{"norm": "layernorm", "norm_place": "pre", "norm_eps": 1e-05, "bias": "all", "init_std_qkv": 0.0273, "init_std_up": 0.0273, "lr_mult_down": 2.0, "decay_shape": "sqrt", "batch_tokens": 32768, "seq_len": 1024}
Each number is 128 + 32 x the weight over its row's rms, rounded and kept within 0 to 255. Layers, rows and columns count from 0. Numbers have three digits each. The size before them is the row's rms in percent of the matrix's.

# layer 11 attention query, 256x224, rms 0.0851, rows 0-63, columns 56-111
062:098162108166105058178156121154122144152142066102137148070192132149166178066105144150109143104137078090145135138116118110151174132082075107127049136182166119128116142158
067:072149068107085094116139073099158146168148169162121113151126145092141208113135129100168134110145130082136105136128096168113101153066122120124120088149153146166122065108
066:139133158110141124128120148107107070136180098049084169112123117102131107112133119181154155116159154125117112201139174080056070112120132113104099174176161158064108148105
080:146173125106106129197133099137131061102178164120100162106107116150097129106103117158107116150098167100125201116139080076115143152161126113165179105148178145118059092049
073:075148121094118105136133108176150161056133151144153177133138157144156152107080141077124097043099153135158136151103127173200179121169093112116157186150114066190129108141
071:106155123136153119087156097126113105102098143122167177098143216176114105141189131150149126161142151129192101100108166119123145146132196144108154106088103099130132137085
084:096126150108158118121164139122149117066128127143105137133126145126129086157067161141099133070105165136081159095103182167146149138189146100150094139105065062124092131104
079:195141090102132160109147140137130075112116090125139185165157121154114132112163180089101067152171130123163064094124082093198124091125121118120174111104185097075117107099
074:206132112122174108146100078177093136093203153130168116086114137137176154148092098116085073146124182140110161074106127103167167096146182091130160084103139165180076131150
083:042069117156090150130136155111181165099093149120134126179129157176175157123105120093152106101190041163135096176113117120154180143034153128126134130130128129169184152134
090:180171138111188101122147108117123136119162173153070129100118076113065153121098157134118095121100149133101149093141135122124176139087138124160108171147139176121110142116
086:133076110143141171109145123116135165136100153156109181120159107083151103115124149051115102137067137109116163039145138144135102126125171105126109100081129087113116161134
085:094122112137132132162154178161127082122138208144126135098082177111134176129181147122166118121074130126131090159169097117105176151148166132168064126183168102134149103123
081:211197136094160137128103103165065179156131117157178121198092102131145093119184143141123085084072106067101114122166104087117118110111118124093179097122162140123122110109
090:114162121083156130110111151110105154129100180152118090102130061128090108115128091131146137163144143107157167124155070123093098153127144159176142138105152120099135129132
101:148106120106093134150101146130130153152146092111174105144153148147142170128170154122105068080188150131166075122116132151099159085168186105113161183158125139141089129152
098:133091079091165131156113071145119152128147119122155126109108130124107101126170145153123120121058144148100063140078107147145066022184106118120130109169121092151138168132
102:163108116047091142158144091155134149156109108108101106163124101115122078208094137176156106061187084109119133082099167160115117135204123118111128117118122138133153125136
101:194165174047112145145148174143140131122114113137141145161155116096116089121072164152083123101161107157140124151143118123120188157092118116142091118163087134169152158174
090:152140103170039084106119113121113126168147141145137110195040164115182127142124100092186123128125148124124158115130134104078144162063157135088117120114143114091167086188
094:122145124078090148152092107057139104163147086130075212190095140111213137092076109116148092144154113167112194142145135124160146180147096148117149127099122132142146090148
114:179125073156040120129112111076127075127076101134114165174134152159172136132099169112085160073125102149117136120100182153113120092203127170175128124082135084234141154143
111:121105147101074153140141123161091133147108105140154143154182087151133086123146103118178135089134122153063098181110149155073104082126092185107113165144124153161162083165
113:070113148192109176104171071051090118139138054132125168144172176073094149114071130165164198144200146161124137169120089095106152177144145207073089113119145116113131120114
108:169098183107197085099097167162088117119114143153170142071094091078118174125103161096127178071086140087089103112119123120106118128163115126163147161089113138144119110135
130:175121129119127132121186125134156181112112097131120146132100140104148091105186185126133082103127192105124120163210108131146127142137066137172098121104138116184129141187
116:090131138141143121133085114126133088090183091114129175092091117096115124119102139158102168115126123164154086168196137113145089131138106144141096178093115100155135167128
121:178109140039099120077137191106190128120138159135137137132124119181125132164139087184119097124069144105108175134182122078138125148141183123150124159164072151146112158167
124:108127145176141105166132112132143111140155124105084140193095118139097144079070075149158133102104138088102146095145152101060144141158155186101109154120172116102150135083
113:158218090070140112192109126146102113120170157102125126133164086072102107155117099073138147104145117112113130119094095101150131130123117089129125107128110141142081164110
130:119129121130115152102118167165088157144158126132131079125151106126131148159132099161172144159141142127091199077150108152116132141074105066158113147158152174160163145125
116:056081120114131169130185129141095162122135183159162100143105150174152137077107080188129161143187158144121110136088107113079087077157120110122110130124134127168143157132
066:127137180147117141135141148116145104146165101145159117075102158127102137171156067143151106140168175103169161104126047155130087151179113106095209137104084122136152135086
074:152120123145131137109092209075108107123099097126179062173143123085162102145105136124155153115111123090112070129138181138095097035088107127125139193153099176103163149167
069:107148138172127100167134141127121127160095103157129140139132150111197083146153061158105090145115095155138076082133102125079100108113146172111126162156225122154139172156
071:147142143119126156111147096129113123110158162106115152151078139112128163198213154118169119105112156095151107130106157143160137138163193140141090155162119107150123158137
079:162134093099151124145122079161090178175146103156107120107136116141156153165130090085158077134184143105151124142130085101145121110111164134151187130130113081125149110157
080:083084152124121101086145117078178153130082129093139101186138141147187175157095113127178129092159118118121073162083200169142121140076117106117097064091032169138216132173
076:090084085099124116126166119156128123123173139165168135143134141144168143093102109076216107114178100080114123090092087148208095127120136064160117113153080131157170192162
077:136149129155145152144089079105177181168069157085119103162114149112130110153097161155129180118123091153149093109146121101131159115128139184117081096130082124111177091146
084:168100089127147113080090132124144148132139157141157117191085099132210145094103093128209146114160090110085127124089156061153099096137144131079108130169103147104141130109
078:151184138108141154118112144135077122163144094124107126106084100107130146125158142081108161162102157155095074191149144129098125123182063163083138152116144166116140132070
088:158149090161179097125130086116084104092179147119130152103135119137137146085087112066136133133180116125066108112105160156130109133080155129087127120114188096135116159077
082:189133079107205108098149059120110153131098101132121152137179125139085093135118168095138057102131104166081120136058104122208125089193121085144109146132129090137107148114
099:189182153104195106068117072096097156165195161164104060073115082132083132121075127156174130087129135086100167132126151133122123104150157121108138166151127164132156067037
089:091133155143097087123131138141163116120098159109167076082111084105123139111119125104099169163081150145088184153165120132115151129116163131169117160107146156213139106162
083:126073142143182126133155080114169131108147136103133155099127086090083140073170167090144155145131114140098121132130154139165066108094107142099100064087088164151070154125
092:180181150131092122126163173201140239052169176131139105112099160089136108088127108149135127099117131120138172121138082113089103156107146121158147081154120173138163075148
094:161145117099076146179138159089157131121174154137136135126151134119121169135065163155172158132163084135173133189109117115121152073111124132153120155182151190185120100132
105:164145067143224111130163047064126133151189115127096211127143092119106127173153101138119170108109127138112130114124126093094150186138072116158155125098102107090151162114
095:118119195217091151124116110133088125129112161120137119145143125169159138078057105142108082119138082133102143185128036141112115205128124092114179098093155157076133187175
106:158135145153105150104128159096109118120070169151089085150073189095122101133104172131054119094118162120125164190155132106136140115154134145159088123102127071143134116151
110:135118169112175112103109155182114151075110125128140084120162166152119042141093084182126095124159109149086146166120108102127157106092110105124115120096128103084124131130
123:116101124219054162104092142165115179137156134085156110120102167165151111119157090098173163101149103109113102108157139144127087113071127082092156159120121126059146156155
113:124122127163100181108148130135117147109170119178127158169090135150136158114129126104182120074142136136135110139065113127106122169159126111108162105121133124185122166146
117:105132082169157184122140180133110113161132165147129199150078128142112135122105141163179107137094149148096111079146130112128119155119057172117140097132118163044166140169
115:158198168058176097114071165131140136153173085111119105150106106116098113078145218144089129094085142123147134134163128137086152124109146056146099125106156094121123062126
112:150104097144179094102144099147114141107118097102130124078100098088148168153083089176091109177136111112109100120115153137069140096149110231152123145104133135157093120049
118:159117132119155084147100128140142046157133094084156142081164147105169118121123094164090163097116061102145107094114075137111168137158098073137116070131173122191138151114
111:140117209186112135149106154177137175129087139143162092139125130138094146102158169135051087132113165166132163187097107147146154129053149118131136109181096131168141123102
122:149119091235110131146151128150153104138095182105118138118158107122190165123137107097167161114149077102184148106115142134119118153119191159155134147126194118070176103161
118:145138122030170157104109148143155138110120099109143116071094098070149099113150147105037127106103108138114204147171156123135149132133108112117127155063135122100125141192
129:120150084084131143155132092110093115125065143108092146088127123167133060114082147063119168127151108121153154142110111140154190183174139141162149087127093088197134171168
113:168182114141076052142076164139124135118141090146089059134176110135119092124146089169122076102112099151141132159100164121169113094138129061125168174128167152167114138137
# layer 11 attention key, 256x224, rms 0.0868, rows 0-63, columns 56-111
061:127164130137114163123094181126147131080052185100144110170100078125083155128142083099136199149157167122150109113110133098160140112168189146103101122114153079177113089130
071:104147111134158155130157123101148125106112167133151144080139118138171162109138150151088131074143109177121147115085107150147135131118131141088129110093023124041177128154
071:128158148172125092095112116114142144138120078164133109169151117160197141117097100146107123029129092131144114137040075166093169155082137153126140114083122121112171111174
073:149106121147062119192188153147129146132142123124115072139138088096135191160186155124133100116124127130122140091106151136122177126117147141197080134128090106119081152147
072:082146090220141132146160120119091142141124110111157167138129109077157159116107157167139111070178118090143149142126119141092123154100116114121128106089132096032175171147
078:122120096092168163105117133042151114164109095110146142125168144127186130140088114120090098141134140150099125163134119123131058120129156156100101167135061205059143124128
070:140077128183087101148093102074101084129127136138118102116136116159145129059146128157155095090168130114115083099072148101173098119077190119159119123120161092091140163221
080:102107173100087197146161137097146138128127153076100128139079147097084132160152145142103141195127135121115132163095182056090181107169126159129166150165108117243098121109
077:120117117128150156157133095106147131176157057077124127148070150140073084125137137116125157100082106123114161118166113076074101164116137179184143129061098160125194122094
079:116147144148140173102110113119124138126104115171102102128157111109109080133122101125135227081079117120128097130144111151201152110127109113119091030146129124137168075174
080:144156141137121173117116112147129074129161116146114113105119141107083069087121099174132163103140150151109099133148149124144103165096140068152149115103127161131121166102
086:110117139150114107073158124142086141102130083173102108136121138076108127107149160172099140106201106190108130143074159088156126109132107159118116118143110107136077117164
085:089095112224141132118148173151112081129164144062147161106098075101115105126112125136116144139173154124080131087123137157135131137115130116096142088108157113130117190117
084:093079105135139079095140132108163148157137155094128135104128094145133170074145081113126131168098107101115156090156158172113125132218108143150103131144140137131081169139
078:196170111124165114092176109082154112117181134111182111112120154065118069095131130108126162139143091123091106185124143113172144093151066116112155184114165120130125192117
089:062079087091164096140148153161148078163133098083078113087137149140158132174177159069154150227060150140159134096175151113104125099178087164109143154164162114094141125182
093:182123118115161144112151150183155126149140151148161124108159121185198124122148074166169145051119146084179153147093103110132178155135091105096139121112124140119152197095
094:150143144109051171092126130144128137132113086124146100116158181131147126176110168111117158125146146121134122115110163101158120125080138165100028156123123101119130103082
093:107130104144092111151103128115110108113107158164129099134053101130144161115201111135172131034141127095126117107094122072094132172122137108125144153160138125255168030133
124:149142136134152101105165124157159131132117124141141089138095078114140142108153160161068122135166168149107112109164178086085037107097155150122092158163116103192128131203
115:086145109146111133213165142126159079099178151121135179148132165196174228092133111091185088122134121091159094139149144158114134125085152135126156149127134090120124071135
119:146098115072161156154111107055124129099132116125131158126164102153160165085133170081094139056158119177121156112154116128103150081179086126129101118123146130209130082029
110:172136120032183090098135127079202136173143136136115121101102130094141122102097134137144165095122108122151093187141138116098167126118153178106152194118104153110069147151
096:156139088156127173120170109095142152075146121156146152112097111150141156093157091157135123193100191102147163093150127139095120171171137134146076104129116059147135094085
105:184172155094135168142129156140109081079109130085163160098165105147155118117105145065126071129045097130138136084211134107110129164154158129083133124131129121100110144149
112:103103121210115149132130090111098163151114119133140168111175134146067186126108164128167141102137163111114143150138046189131183093100057063202153097085150140170144134109
106:119100095144185162118145121114187121217137080113148154102172152154088131097092140140115145114163087177125120119135139146151068096160169114075094088127085140062105173124
119:088083134255118101120107096091072113146114143116103134143136139130104144069160077138140086059129119124163132112134067115133087107180119200144095218100167099203144161135
117:162128152143152112141165179162125092067114133148106166188085119154114124192096145169104134140129126151105130202165170105071181153161091234118157097162136129094093161138
102:100104118092126094134084123140147116125059102062117117092123031160161146190106122107121119114100096080126112154134103169153091112150142095151149140187190096202131146130
116:143054115176165149150125130132112076104115176133105135093070115170116078138112082198100133145089138163128115094156122151165093088130156127138096128107174149163178138133
111:136066119116161173070116157203097139103051071154143148131120133154171080186102193161126138155160140103122080105150166075122152089121183134112123143104119075159139154110
069:112067097134148108104138126063108129143101114141126142146158154152202144088144140107147130111151083159158137136125117177069082152125129148075136172130082193066181124192
064:126168212131181149132119099101159097129134101123123179169061154136165124171073108159085201095104127127122144088125129149138064120154119090107090099167141125161122116060
061:088150152134122058127108103101141129103168097106091135114066119169115139164100150115065168214132157122140216136160135085087072106160124144096071129168153122129065130128
062:120098080102116078145150175112156166083159146171129147159125131165148085147164093111125108108093175110129151152168111120145160125133100137141120184144050125094112105144
084:094090090156155114133165163109142144119126088164168128142135170160136120167143134129088115198113075153133147096134135117042147159104191143097091108102122154074189088069
070:151145127120098123174079088124114123106107209132152159118128117141186127148053163149120102104113138143188086128141094127162190104127130100132073128149172100133172086055
082:150127108151154115153110113168109165134129155145190123155137121145236093145146117111184115072121139121151110142134089172050078118129131109077100138154110166056168111090
079:120124107196175028167116127115164139145099098177133097092129107110195085168128125124103107092145116176127166120073155158149126128087095157136075084120092118049138150112
073:101130103190131167133152144094121106120088130096132169093158127125109100130117096164130141154172076104162106102136051145131125123089122143088177138148196139171179128085
081:126119115142115184071146140119149045132143111129141166139153135084054123119132144155094166188162130134102124109100141117149085062129105136133153118140122157148088135190
089:154123099045119159097135121158149126163162090124129116123135133161124135099142124138168105121143126091153126124130108067141129093160131125125088118075123151143180141098
072:056115093117083198135136109069094094172174105123177119133162168173169092159181146103112140098132089159159114133112135139100132143082158127131125137143109211146234145080
089:180100107197172122084118094082178077145146102122157141103180143153114114089095111129153113163142106119093140122135136163124066239082124122143120103093093145096095175136
094:168174113118179175129122131192138195166051109169138105156058138187211142099134119142127128041112115166169177161059177143073110177075123138053139107088054106075141144141
086:118083089043120139094090115136160072110119117097129104141119113185148112143146102140143153127160087162144126089138145127114135171100128139138106162100174185158141116144
102:153090151182166107089103089109124136138154109111100223118138066106142138204104131131109133166165160121098147104091132155117084097151129157133058138126091100124082115122
096:163100156187091139106129105087139150176122063182119127142072121147134102107133125141137095116103136124120149088135131174112097094084141140086135091117123156154165122206
100:150109149110116164078150122134133148144104081128115079215107092147084130172159114162116109150139146111144052114145180086125098123129158132090086067180110131167145152163
102:180151166171116177101080129096092157151151100090131139113147120080143151159179173126086139131089156124133128094135077173138123108170072182150102135082106116124085085105
092:178136075135091161114157091144163104144146053163118094180121171103186118201137138074135114132105105095120119121107195144101064116094167111109131137067160111067113080055
105:109144163106132105116161103121128109095133172102111144166124115078124171075102162100174083152168139172065145151204097071124080149079114080124117157117175107094111160191
099:121140135139113116204139122109151103058100100184119130151095159177160113143086095073131135120109092148100177161139180161139167085174110148095104077041154129151141101115
112:131141161220131092106121101203140110069109103140135171109059146105154119084118162135123093111138170118096105140120237161122136143144142166134118131149075110089135132168
133:092142159147143118072134179057131150158114124097123127097119108141141128144118136191119165210096131147153088147139163070102130094176145189070107122175134071153137097098
114:125117131161170160116106109090119151105122126139157095127155173170101116096074182090130136114126166069204120112138096130164134090103127055165105081167081111137119144108
120:150157090132119218168164102101164128143072069102201118082158113140109134118101077094144132163162166073157204129133114152122131132139097076150137110079124171118137136082
121:137112118080218113128103153145140142109171153108151068074168202109122183090125107143100131141174123114141132104120111152131103137198167146135124155195084091150111120098
108:134144167103086145124074166122104097098134086106111048124146123198073125158120103142144120103094099145132132180119090116157145059098148117101115070146142159175159150077
125:175134137118077116061116154096134151151105085095102157134084105128134146127099098087152161122112146119064211130112174098180159084171167170143126141114159156140092127115
121:106134093082150125112074084053094159177107182106171088119123113099153104106117117162100108074145106107118106134120130161186141156167124113141108168095106088116098204184
127:083138104135110103115087108116119142109152197132117131095095117130117155094192115139106190067145129127162142103155168122059183160152125153119186116181119142157093138182
104:098163161150094054129106125154130149138144089123075117173137164138162071171067090144104122155096114075184079184101083096174101122110137092117110094130209136158177115069
# layer 11 attention value, 256x224, rms 0.135, rows 0-57, columns 56-111
123:143119151148199096110112142171160106138109113103128065183141100097101075160120150104152145179216126169124115142152084179128141153158161138160168171166131141158162104135
108:212121128138141135167111117162150123104110136141148133188081077180153145134155130151137105153100136122103132145159090164165124115100139132148135084142110184099164148174
114:115069177132085168080122131132126131132167086091117140126048093096113126086135120119206124153136124123178119171095113113155107162123106110084147128168154127125099126175
113:138154122117148134118089111155153098074094082168093111152081141101095123161101079131042153161212106182089086147071182151144119147240170091147145095107176099196109124092
116:123115081127102121074195192136154194129124144125148169136088099084125159130135080142128163101112145121183136166164117134140180089140131163135167122080097136114123140118
112:109078151141147084096188153117118133108086081176117088146139075111200145137124117137118063115109129164113148184144186146084117086104079152161144078194126113158120207091
109:139153086145127091096092139122095099110160151100137082132120132146204182164107121142127089080114138069094195127165169163177099126110125090111141109191180123196074126105
112:051098090103165101091094101162130118152122188131152145164194159186121161089149126143118134123094091152148076143143131154186099121145119191121076078126120131132158179075
120:139181127123134126183136154218092104113229185136163116099096159156154084108158140143096131116135104211148076136144084199119134124098107162171101160136140084142120165133
108:125162138092123074134094164143050122111126163149099118179150218089148167118107116152108162113131177116143077127102164031146191081119167127167150092155169125138139122151
107:092110093115056135154128137141103127196127185161181132123139122195101179104153108157113144146158175120080156193154085105151107111136092129099138133090146098147189126129
109:095155143111097115168099084168167125118089118138141174144174134110157104136112099122117130102082129089110104157128167090108124120138119129152113133080137172156104120105
108:151111128107173119122104132064133117131096072108239119128138083157137096155163109128122101121157160127106137089049104084123135153104185189150140163104161149180090184132
108:083120084120096152113065083129113119113158103137117121163162113096159161149119136146127160161131197175069108112174137161194202070083107070144076153167141123141192158182
112:154125197137123082041144122102156146119118095127171085128104104219157112097118138126134109141142109083158093140125135121113095139147133150128101091081110131130200167125
112:105151147092087085110170134135123077137124112055119123109155081096122162074164154161144138186144172152126119111145105110124125140161128141104066123147167114151148183122
114:118108132169052137151086155136138173127145159140125089166159110181152123103131060124100128107189134192109186055106139136156082120150099088136130099183109153116147082134
117:126106174081127157122193175083106076146097154113092075103113123135097142104110108064144145104132098058093148137141132115175159095133134112149099113119074179156108111147
112:088107066113179082190101064142091161124127156148162094140069152153137089118093147145072105101111142104117176149098132112139117157147088104089116103147098208124185142133
107:099164084132176161171186195182091101148081121125138123143093098114132103135134158155058087105149157122100127144092145108186076153125118107117139119078141134154112180132
116:088123139088105134108097129112097198142142187070097105123122154090163118139113153106151130150155090168144094155123097137115106101109191152148155178164187134117110079106
115:149182104084160134152112107094138115089160174126124088113127143131153132124124153151142146147104168120091108183111121165170148128140142121156111145110145181077097112108
111:116121090151113071142128127151163144130108160100081108119098167163080126091119131136153065130142121085123101132109119148091178157104133127109136131164147179128116129120
112:097181104105142144164138104164115150159112097114137090151097183111084113107157102131161119152176158087118098141179116090096104129089094073124144056111127119131104178146
118:103170113093122141101137113162124116152147203161101140133162097166160094133130177104058069134166100140147148137160104063082159081096136148172095102104151103162074165128
113:089123149118108120172144152120107134108126091087146137082169099156141170168100127160061149122126136199126109149115160108104110118177116094085172149122034080118118123114
115:118182099125155097110139101105112109151153169115061152119123107185128150154113129088106131155069128136154118168139124150085084143099174057134164120118138120148147141162
116:082105120119124152083155174088083124158164150112114083106095209065168159120170123123102153103137191078100108150149175126104150114135118104113129105133151112109169147095
112:117150154100163111125120138142133138143125176167102240118160112136054131079147137152135102137083097149126151130093164132105108139145167082122163079140097145110170135146
113:140115132162132151122087065105124162103104099141122153086136129131159136144155080130098086124177131076123159093143099095122099025144133113125160113164102146087189153176
105:161067126072092126086060156136127134126136100097091142099142131154099065118121109127131127150192130174090173115147105077120095109109096160079074179156127142132124122199
110:121128057140137106094102100128125193121133087122088104130092153148197098095131133144082113158160117075062181137166149160170201066225161106070149112160150151137154208143
107:140137119109123182107182125106119078122165124147153141138178120064104063087130136168138126140130151165189139069116078135194099104089100207172130087095123123085088091155
114:117127119095145083107124116147067145147161135078082175111104153145190110110100147109146101093169162136141121177130084151123159153126094170118142125072097143067128085109
117:087118136117144107128121082111154123172126152120116161169146136110086104146100153121118158120092105087086139071189162158143128148145164223127175137162092120079130095124
108:140121184089101097171087145134189190110189155117081155186110154147096156157106099145070138116123073082069136135144085098182149116137091171125116094099100078161107121072
114:080160144077083163121077144178137139144146074140146206189119137156142124153139131156116126100144121114098117136079174181131072142107111116146168169143128124122138180153
113:146099114124127123134122165197113132096154201086082172135166157073161125123142152212146163073138099163080113127106144120131133164085151144127132117142131084126143087086
116:144147115135114120188124148108156185150108152124200136127131103128141140099104087117157061109189101154127148093126139157110203092164134116075184181167125138098107102140
110:117015120151150164140166106158072146093178106121187108096158128080104137144127110123136087119141159183138145127172145103122142143079093149113162176174128098124199078134
110:119070169133179105135120120181085152071115146144124094100129060111135154208187137114176183131169106139082104126125143173135123158199175120124179116114151133105130099154
117:100057133094177171127114128108103111148160115052168098127065144141100133152124173135136129166091111118125118140109134139135096075141159145145112108123163129130156061162
112:097161148123121140164137129162145091117098160134092065131170206121163127175113140167126138123121125122084060133188135158088142151148133151130116094154141045174128092173
114:112147101108197150151134185120069123168117122099108134191095114167121127126100163104148110100157063090193107097118151092095099112111185109155125075179184110099119145140
110:116139135121157185117190090125144082122169146175163143119135208166126075160143096184106175111163115141071139148116134165082111145150122084082140134123113106092090158123
109:186164079081178122015098080110137157128188132135122145134099147135137139170161078120084227043133132148143089104153135082160084093082135122072085174099145103112125095134
116:111202161142116129136081131115093158119122063108110164164140091077130167168126167112111186112124142129143095136118080102125168165125117127084169127138155095104107118202
116:088131120114084128172142108129168164095121068149132118106094123166143131106127122159103109111144132156138145099180092096083154099095153119104162149048069114151168111105
113:159072126163105166109049137124159123158123111139086162112197078081191115120082166129095092105122114152118101094164053114057115136102105102127136205096129161087187121135
114:150127090173135185125155105137150127050119111107149163066151112110112177141169085066148082092081119127102060109120041156082135132132111153122119122100124110108120095124
111:154084149112112108163149144116122152136117156171102178059121160145191105182124131131130140152098138128102092125107131082029147088142148172129136143154150110135065134094
108:148122099110139123128113128097139134112096168148162163133145070128169185091130106168087123079163131104147158159060065147107143126106154091144172123133120096076134128170
115:114156163142136128102149183136095172129076148123141147074114133151139179170058112117159114163168096118115071115121085117130107113141061154107171136075120143174091106139
114:136069153125159100123140148113117132154132090135144135060102181122092196109157149103123149107161128110089117059100082183173167166098150100143107154184155113175155112112
113:136105079156131111082096115140105113142129131148135115097127152125138094183121135162157068142138121155206111179148172143155131179181119104138110109120153110155139134141
114:127205162111098091143137080144103075103230146148163176162093110118154168112099127113172082114115155133149118192115138134087150133040137128160132104113157111135135139092
110:155085146130125092147121112074100144156177145190108131147141141104128117113112144176120150181143120104150095138097111156141092146115126083188129124123153201141100140127
116:107206117138133149176207174110139133097176038113121171158138120117167091137071164075107122158157203174102180154148066122132148066140101177111084127155121153175083134072
# layer 11 attention output (transposed), 256x224, rms 0.115, rows 0-57, columns 56-111
127:159113166078155067128116132150169084225093133114104084166145152106165137158150204167142125165127117112135168125167083107121101149155121149052123178167119143130100080174
106:109113128123124151165174080131145070131104130158110142204106118164158109067133124120111129163084149120136115162125163133163136139159091131147192061133143110110166121152
116:122112177146134112118156144092240158151116091120145154127169093135147128132109104120123152142124146079133094157136132152120148137131080086161104143135111122080083094181
111:175125105138179121118067164138140131136062111174083097124142134110094087199128064068144134166123086126123103114087188128135131120149113162069141168042201113151107124085
121:124116056113140119081198150140132166143161086085146130180114080147144124144161127181163102130093145138139097089090131228149157123101082158086178099112087158117105128175
118:149094119112129153120122110090177115110125111105140086117124136140192151145156163128084115123135172172107107141104159151116145072059084114160121130134136155184101173123
112:144108107156135181151114103147139069154146161119111063110081149144179149073157135108146108110130172116151144113129091154163111051126140107156161055188156131148149165084
115:185085164132113104113101130115097122150110212108104065128168140107156112121144138157139139123157145121159159161131064139146115156109118096127110112202121110150137136138
121:087113126135172127182221157129134098154218133133109112102130138115113099089087175178150177169119106153131086148159088165167102110098135106145210172103103130178074165148
107:148127038104075091143114188149137222128142145128104136175123160105136142121150149137125138064119169122116099106114080073137162094142124122154142087142144146147166112134
102:081089152200136160118130133102069123150100161154145146181180065125112155118134082162128155130155149173033108163108144123098115158115074172079125075142097168166163135144
108:103124131110087122102134072150144124070111146149128116122152117162152140223120182108115129150152104136165182093156094038105107070134132112182149127110140161151150127112
111:107110159106174118137128148099176131132075085159170115170121095113135129180120122141122176127137154126165111120143164117122161121124110171125122136121130158117114107123
113:106157122104132102116107097172121126108138163103124131143100158079132154110104163138148125145133146140122200106175156111107121109107111150119088147129137158139135145194
117:128093093102113113093137144076121148156078118119070144136067055153165114153124161154128128121103085098115118102130161138073151105175126100147074092113120121140196126116
117:109178185125163136141149185092052090137093155149122182125163130146159145082130137175155122157130178143122083141175082105111119094171117083113078092156175112099142077119
116:140170122176049147169047142166152176134146125119123131123189132117126156090086116128149088111109160118102151109140119102140041110155172069092089137193112145089107144141
118:120146161098129141127159132125090122155133148134120052134154082182076148162096155107133126083098116125105108132162110178195104125114119078110149104162098156164105141126
113:100091162111132090116142118121156167137133131087116090120084148171109156109127111133120125121128145132116172069167176113145122136094103068064134212156123107140152158133
109:158134105097170163085131140192093114115145082082120106151093130128155094127113140133125104096190110119118114097096102162170127126129087067116105154111110091125099184124
115:126103091082153074125165109179116147151122137155106115117122108069141084124062156064052122186156125144103081103118133188129106058131160115141190170133118128118167090174
117:126151139155186132117125126131123114112089198105142097164181128129181145156164098120133161139077125121178140127137125152100127093134175091131106090083166160101120092081
114:055123087167127074124109129086197136187115128092080141180141133111099097144113159115131168118117109110127158111085133153145106106130161193122117097096115166127116147116
113:098078040122148115173088180134110130188066111077120110116111199106135178122112201125096121097133068130153103096141112106091121114076096117089136041145160099091089160110
117:082142101097115120145153121152174114215184191123124116173089091127191173111114152127163108145123107110121155120127110132090127141136161150103122128095174118118109142157
116:086138097135114145153130138161072108104153122156141077118117150126116081152140132185146092122156108192145119156119119164127126118152155117152134164100093081119149130141
116:129139098148150060133136104098115079142139158105152196112146140129128151153109103137145138107086149109149104140126134184185132139089152114110146028174100082131159133145
117:133092131123136107122096123095077136124160140054102077117162145087125096131126146134152095132123177040094098116158175129131119114086115146096121047112217145116137088126
114:107177145160123117078141112060152150150127149082168140140169106140103087118101079125091164113097114165149119171102125168183114165136105096149173136137103150143106112107
114:112137112145059111173116070126174135125050093181131153113129109118162154139164047065106058137149087094143145169142162093108115065179102158095151141174124109088174119205
105:120105113049136133131177139130096176094112119134141154112110053132070155082103091147144149139102137182116181184140090116134089117165157150133094156163102139179130103244
111:112139117115141120183143099102151147164109087183120081141132141106180135103140106104123131146106063152072140121188171124142189137167163131074114089115116115136141130175
112:107103086105131127126223101138101118139133128144154111096159148140165091141078169154087093171141204127186112154079094100153064143126112225136112098115112099113046100084
115:085143152122148077125123153144091079180146114167105167089084101164159152134140085070140176113131190130138083106161082076170117117128097122107137147081067128137132132171
120:131096111110111137100110148083116124166083127099146120153122111150103103136138162158115112162057179152107153060188109028146135175136201149125157141198151146113117121135
110:097127162115060147126130101102160176127162163100081199146097175154151143159073123190096097112132092094122144149128135111108127189149118125154156146086085085158156135096
118:101118121083141178076110116147101132130091136125155147179175144145152097132171076168163173056096149164160140084135125170117163167129126091108102159122143147130105168117
116:097048115113094149105113198157123104146121159094098140184141118113104110127167074182119163126087149140120051099148113125088167199163139152184153161092114091097130107170
119:142104085085095126165141109088122115246094137122165157115168115105145176108102070070144106161146120129127114088123191154132140151119162096073161162126142196112162159162
112:154075111123094146136148092168115147063143144138199136072177136151093139178137140105123097138172133192134120108131090125101127178096136164119167107096094125107163099164
112:180122145130165076137049090179088116116113172097117081050124066105190100152107197150150120168162108151103122126133171132178100172194117132127093094104144166129090168109
119:103104063063162165154160138165121127120155149098130108153074130133128062137130139093141131146141175072167082120190068106140141071131134109149119073130132075112141141108
112:159099107114110102119131139169133114155112150132143112101127132067107118111132083160135104125181075109173109120154138136102109120087179116143111067142092045146158109142
116:122134127085198151142100136053066189158104089146121118160093113122150096136111116128163090142113103149131081121140108119091127169099100056192107101161162112152113153144
115:109136159121140171137120127129143110099140125117126137178127141088106109071112082136126140156187127092085113111092121096129079117143156090129186141124137085166096127114
108:156113150119148154076121120102051192113188122150080117108065091108129114111167122121118110072069146080072141175177150148156132120160114141080110176089099126136112162177
121:123166115122154112135138114124119157166107138084140122137116173085107170171066117168152167106105113125169130133155095152153142084112104156098125101097158129067082167167
115:076111086180110186111145137121150173104089107190112129148092152135177081151061108106123142109184091139120188083146097099075116065117167168119142155071059141111179128133
115:096115167203110169085083108129121106175108162163082156099086104153116143097058165094200108099118114153121106114103101141069156127162127192126074203170127185087158132133
116:085120126148091071154138132103129108112103114088111195065140159115143153063172114108150118113109137099117120135164120173084133092114134159166121131086130056133085069148
111:130107111110088117177150161102104124173151106140087099089121119148206121137122107112109146142134084068144103099106137105048127072156163139152137155147160124156110136119
109:100102141158136135106107146132144167153109103055119174148105091128120214118095101150148119136177178145108129104099123130126176120110141144120095154134129091099101149162
117:142165082099089102126175094140155129122113144119111167103122138136146166183062113118085142114176177084169105130119097139151140144157077243119141172166123112153128137096
120:127135146145087126143129170165136154096137119123149128077113182086082170120184159085106141144155107114108152102149078109160107140189154103142110115158118131117134106113
114:091141143120128170145149115192121118111113135157112088171173150117126144052128126089164087091135149132143079104123181178122098167172130115086073125081116069187151153123
120:090198156183144070124152127141131093075221116145109128101145171136137129152183167110075147115102137093096111133132119146150125105119093107124157094110141173108124140153
110:115117093152155123152128104169146159100157171122164161105147104135153143144097149142148143091216157153164131105155095155113137150144096106117145100095186158146130162074
121:125146116123137164195129184076124142087148124103129144199161154107123092098117218119167080114138168197143180136176115145111133059176085132157097145102157131161135147125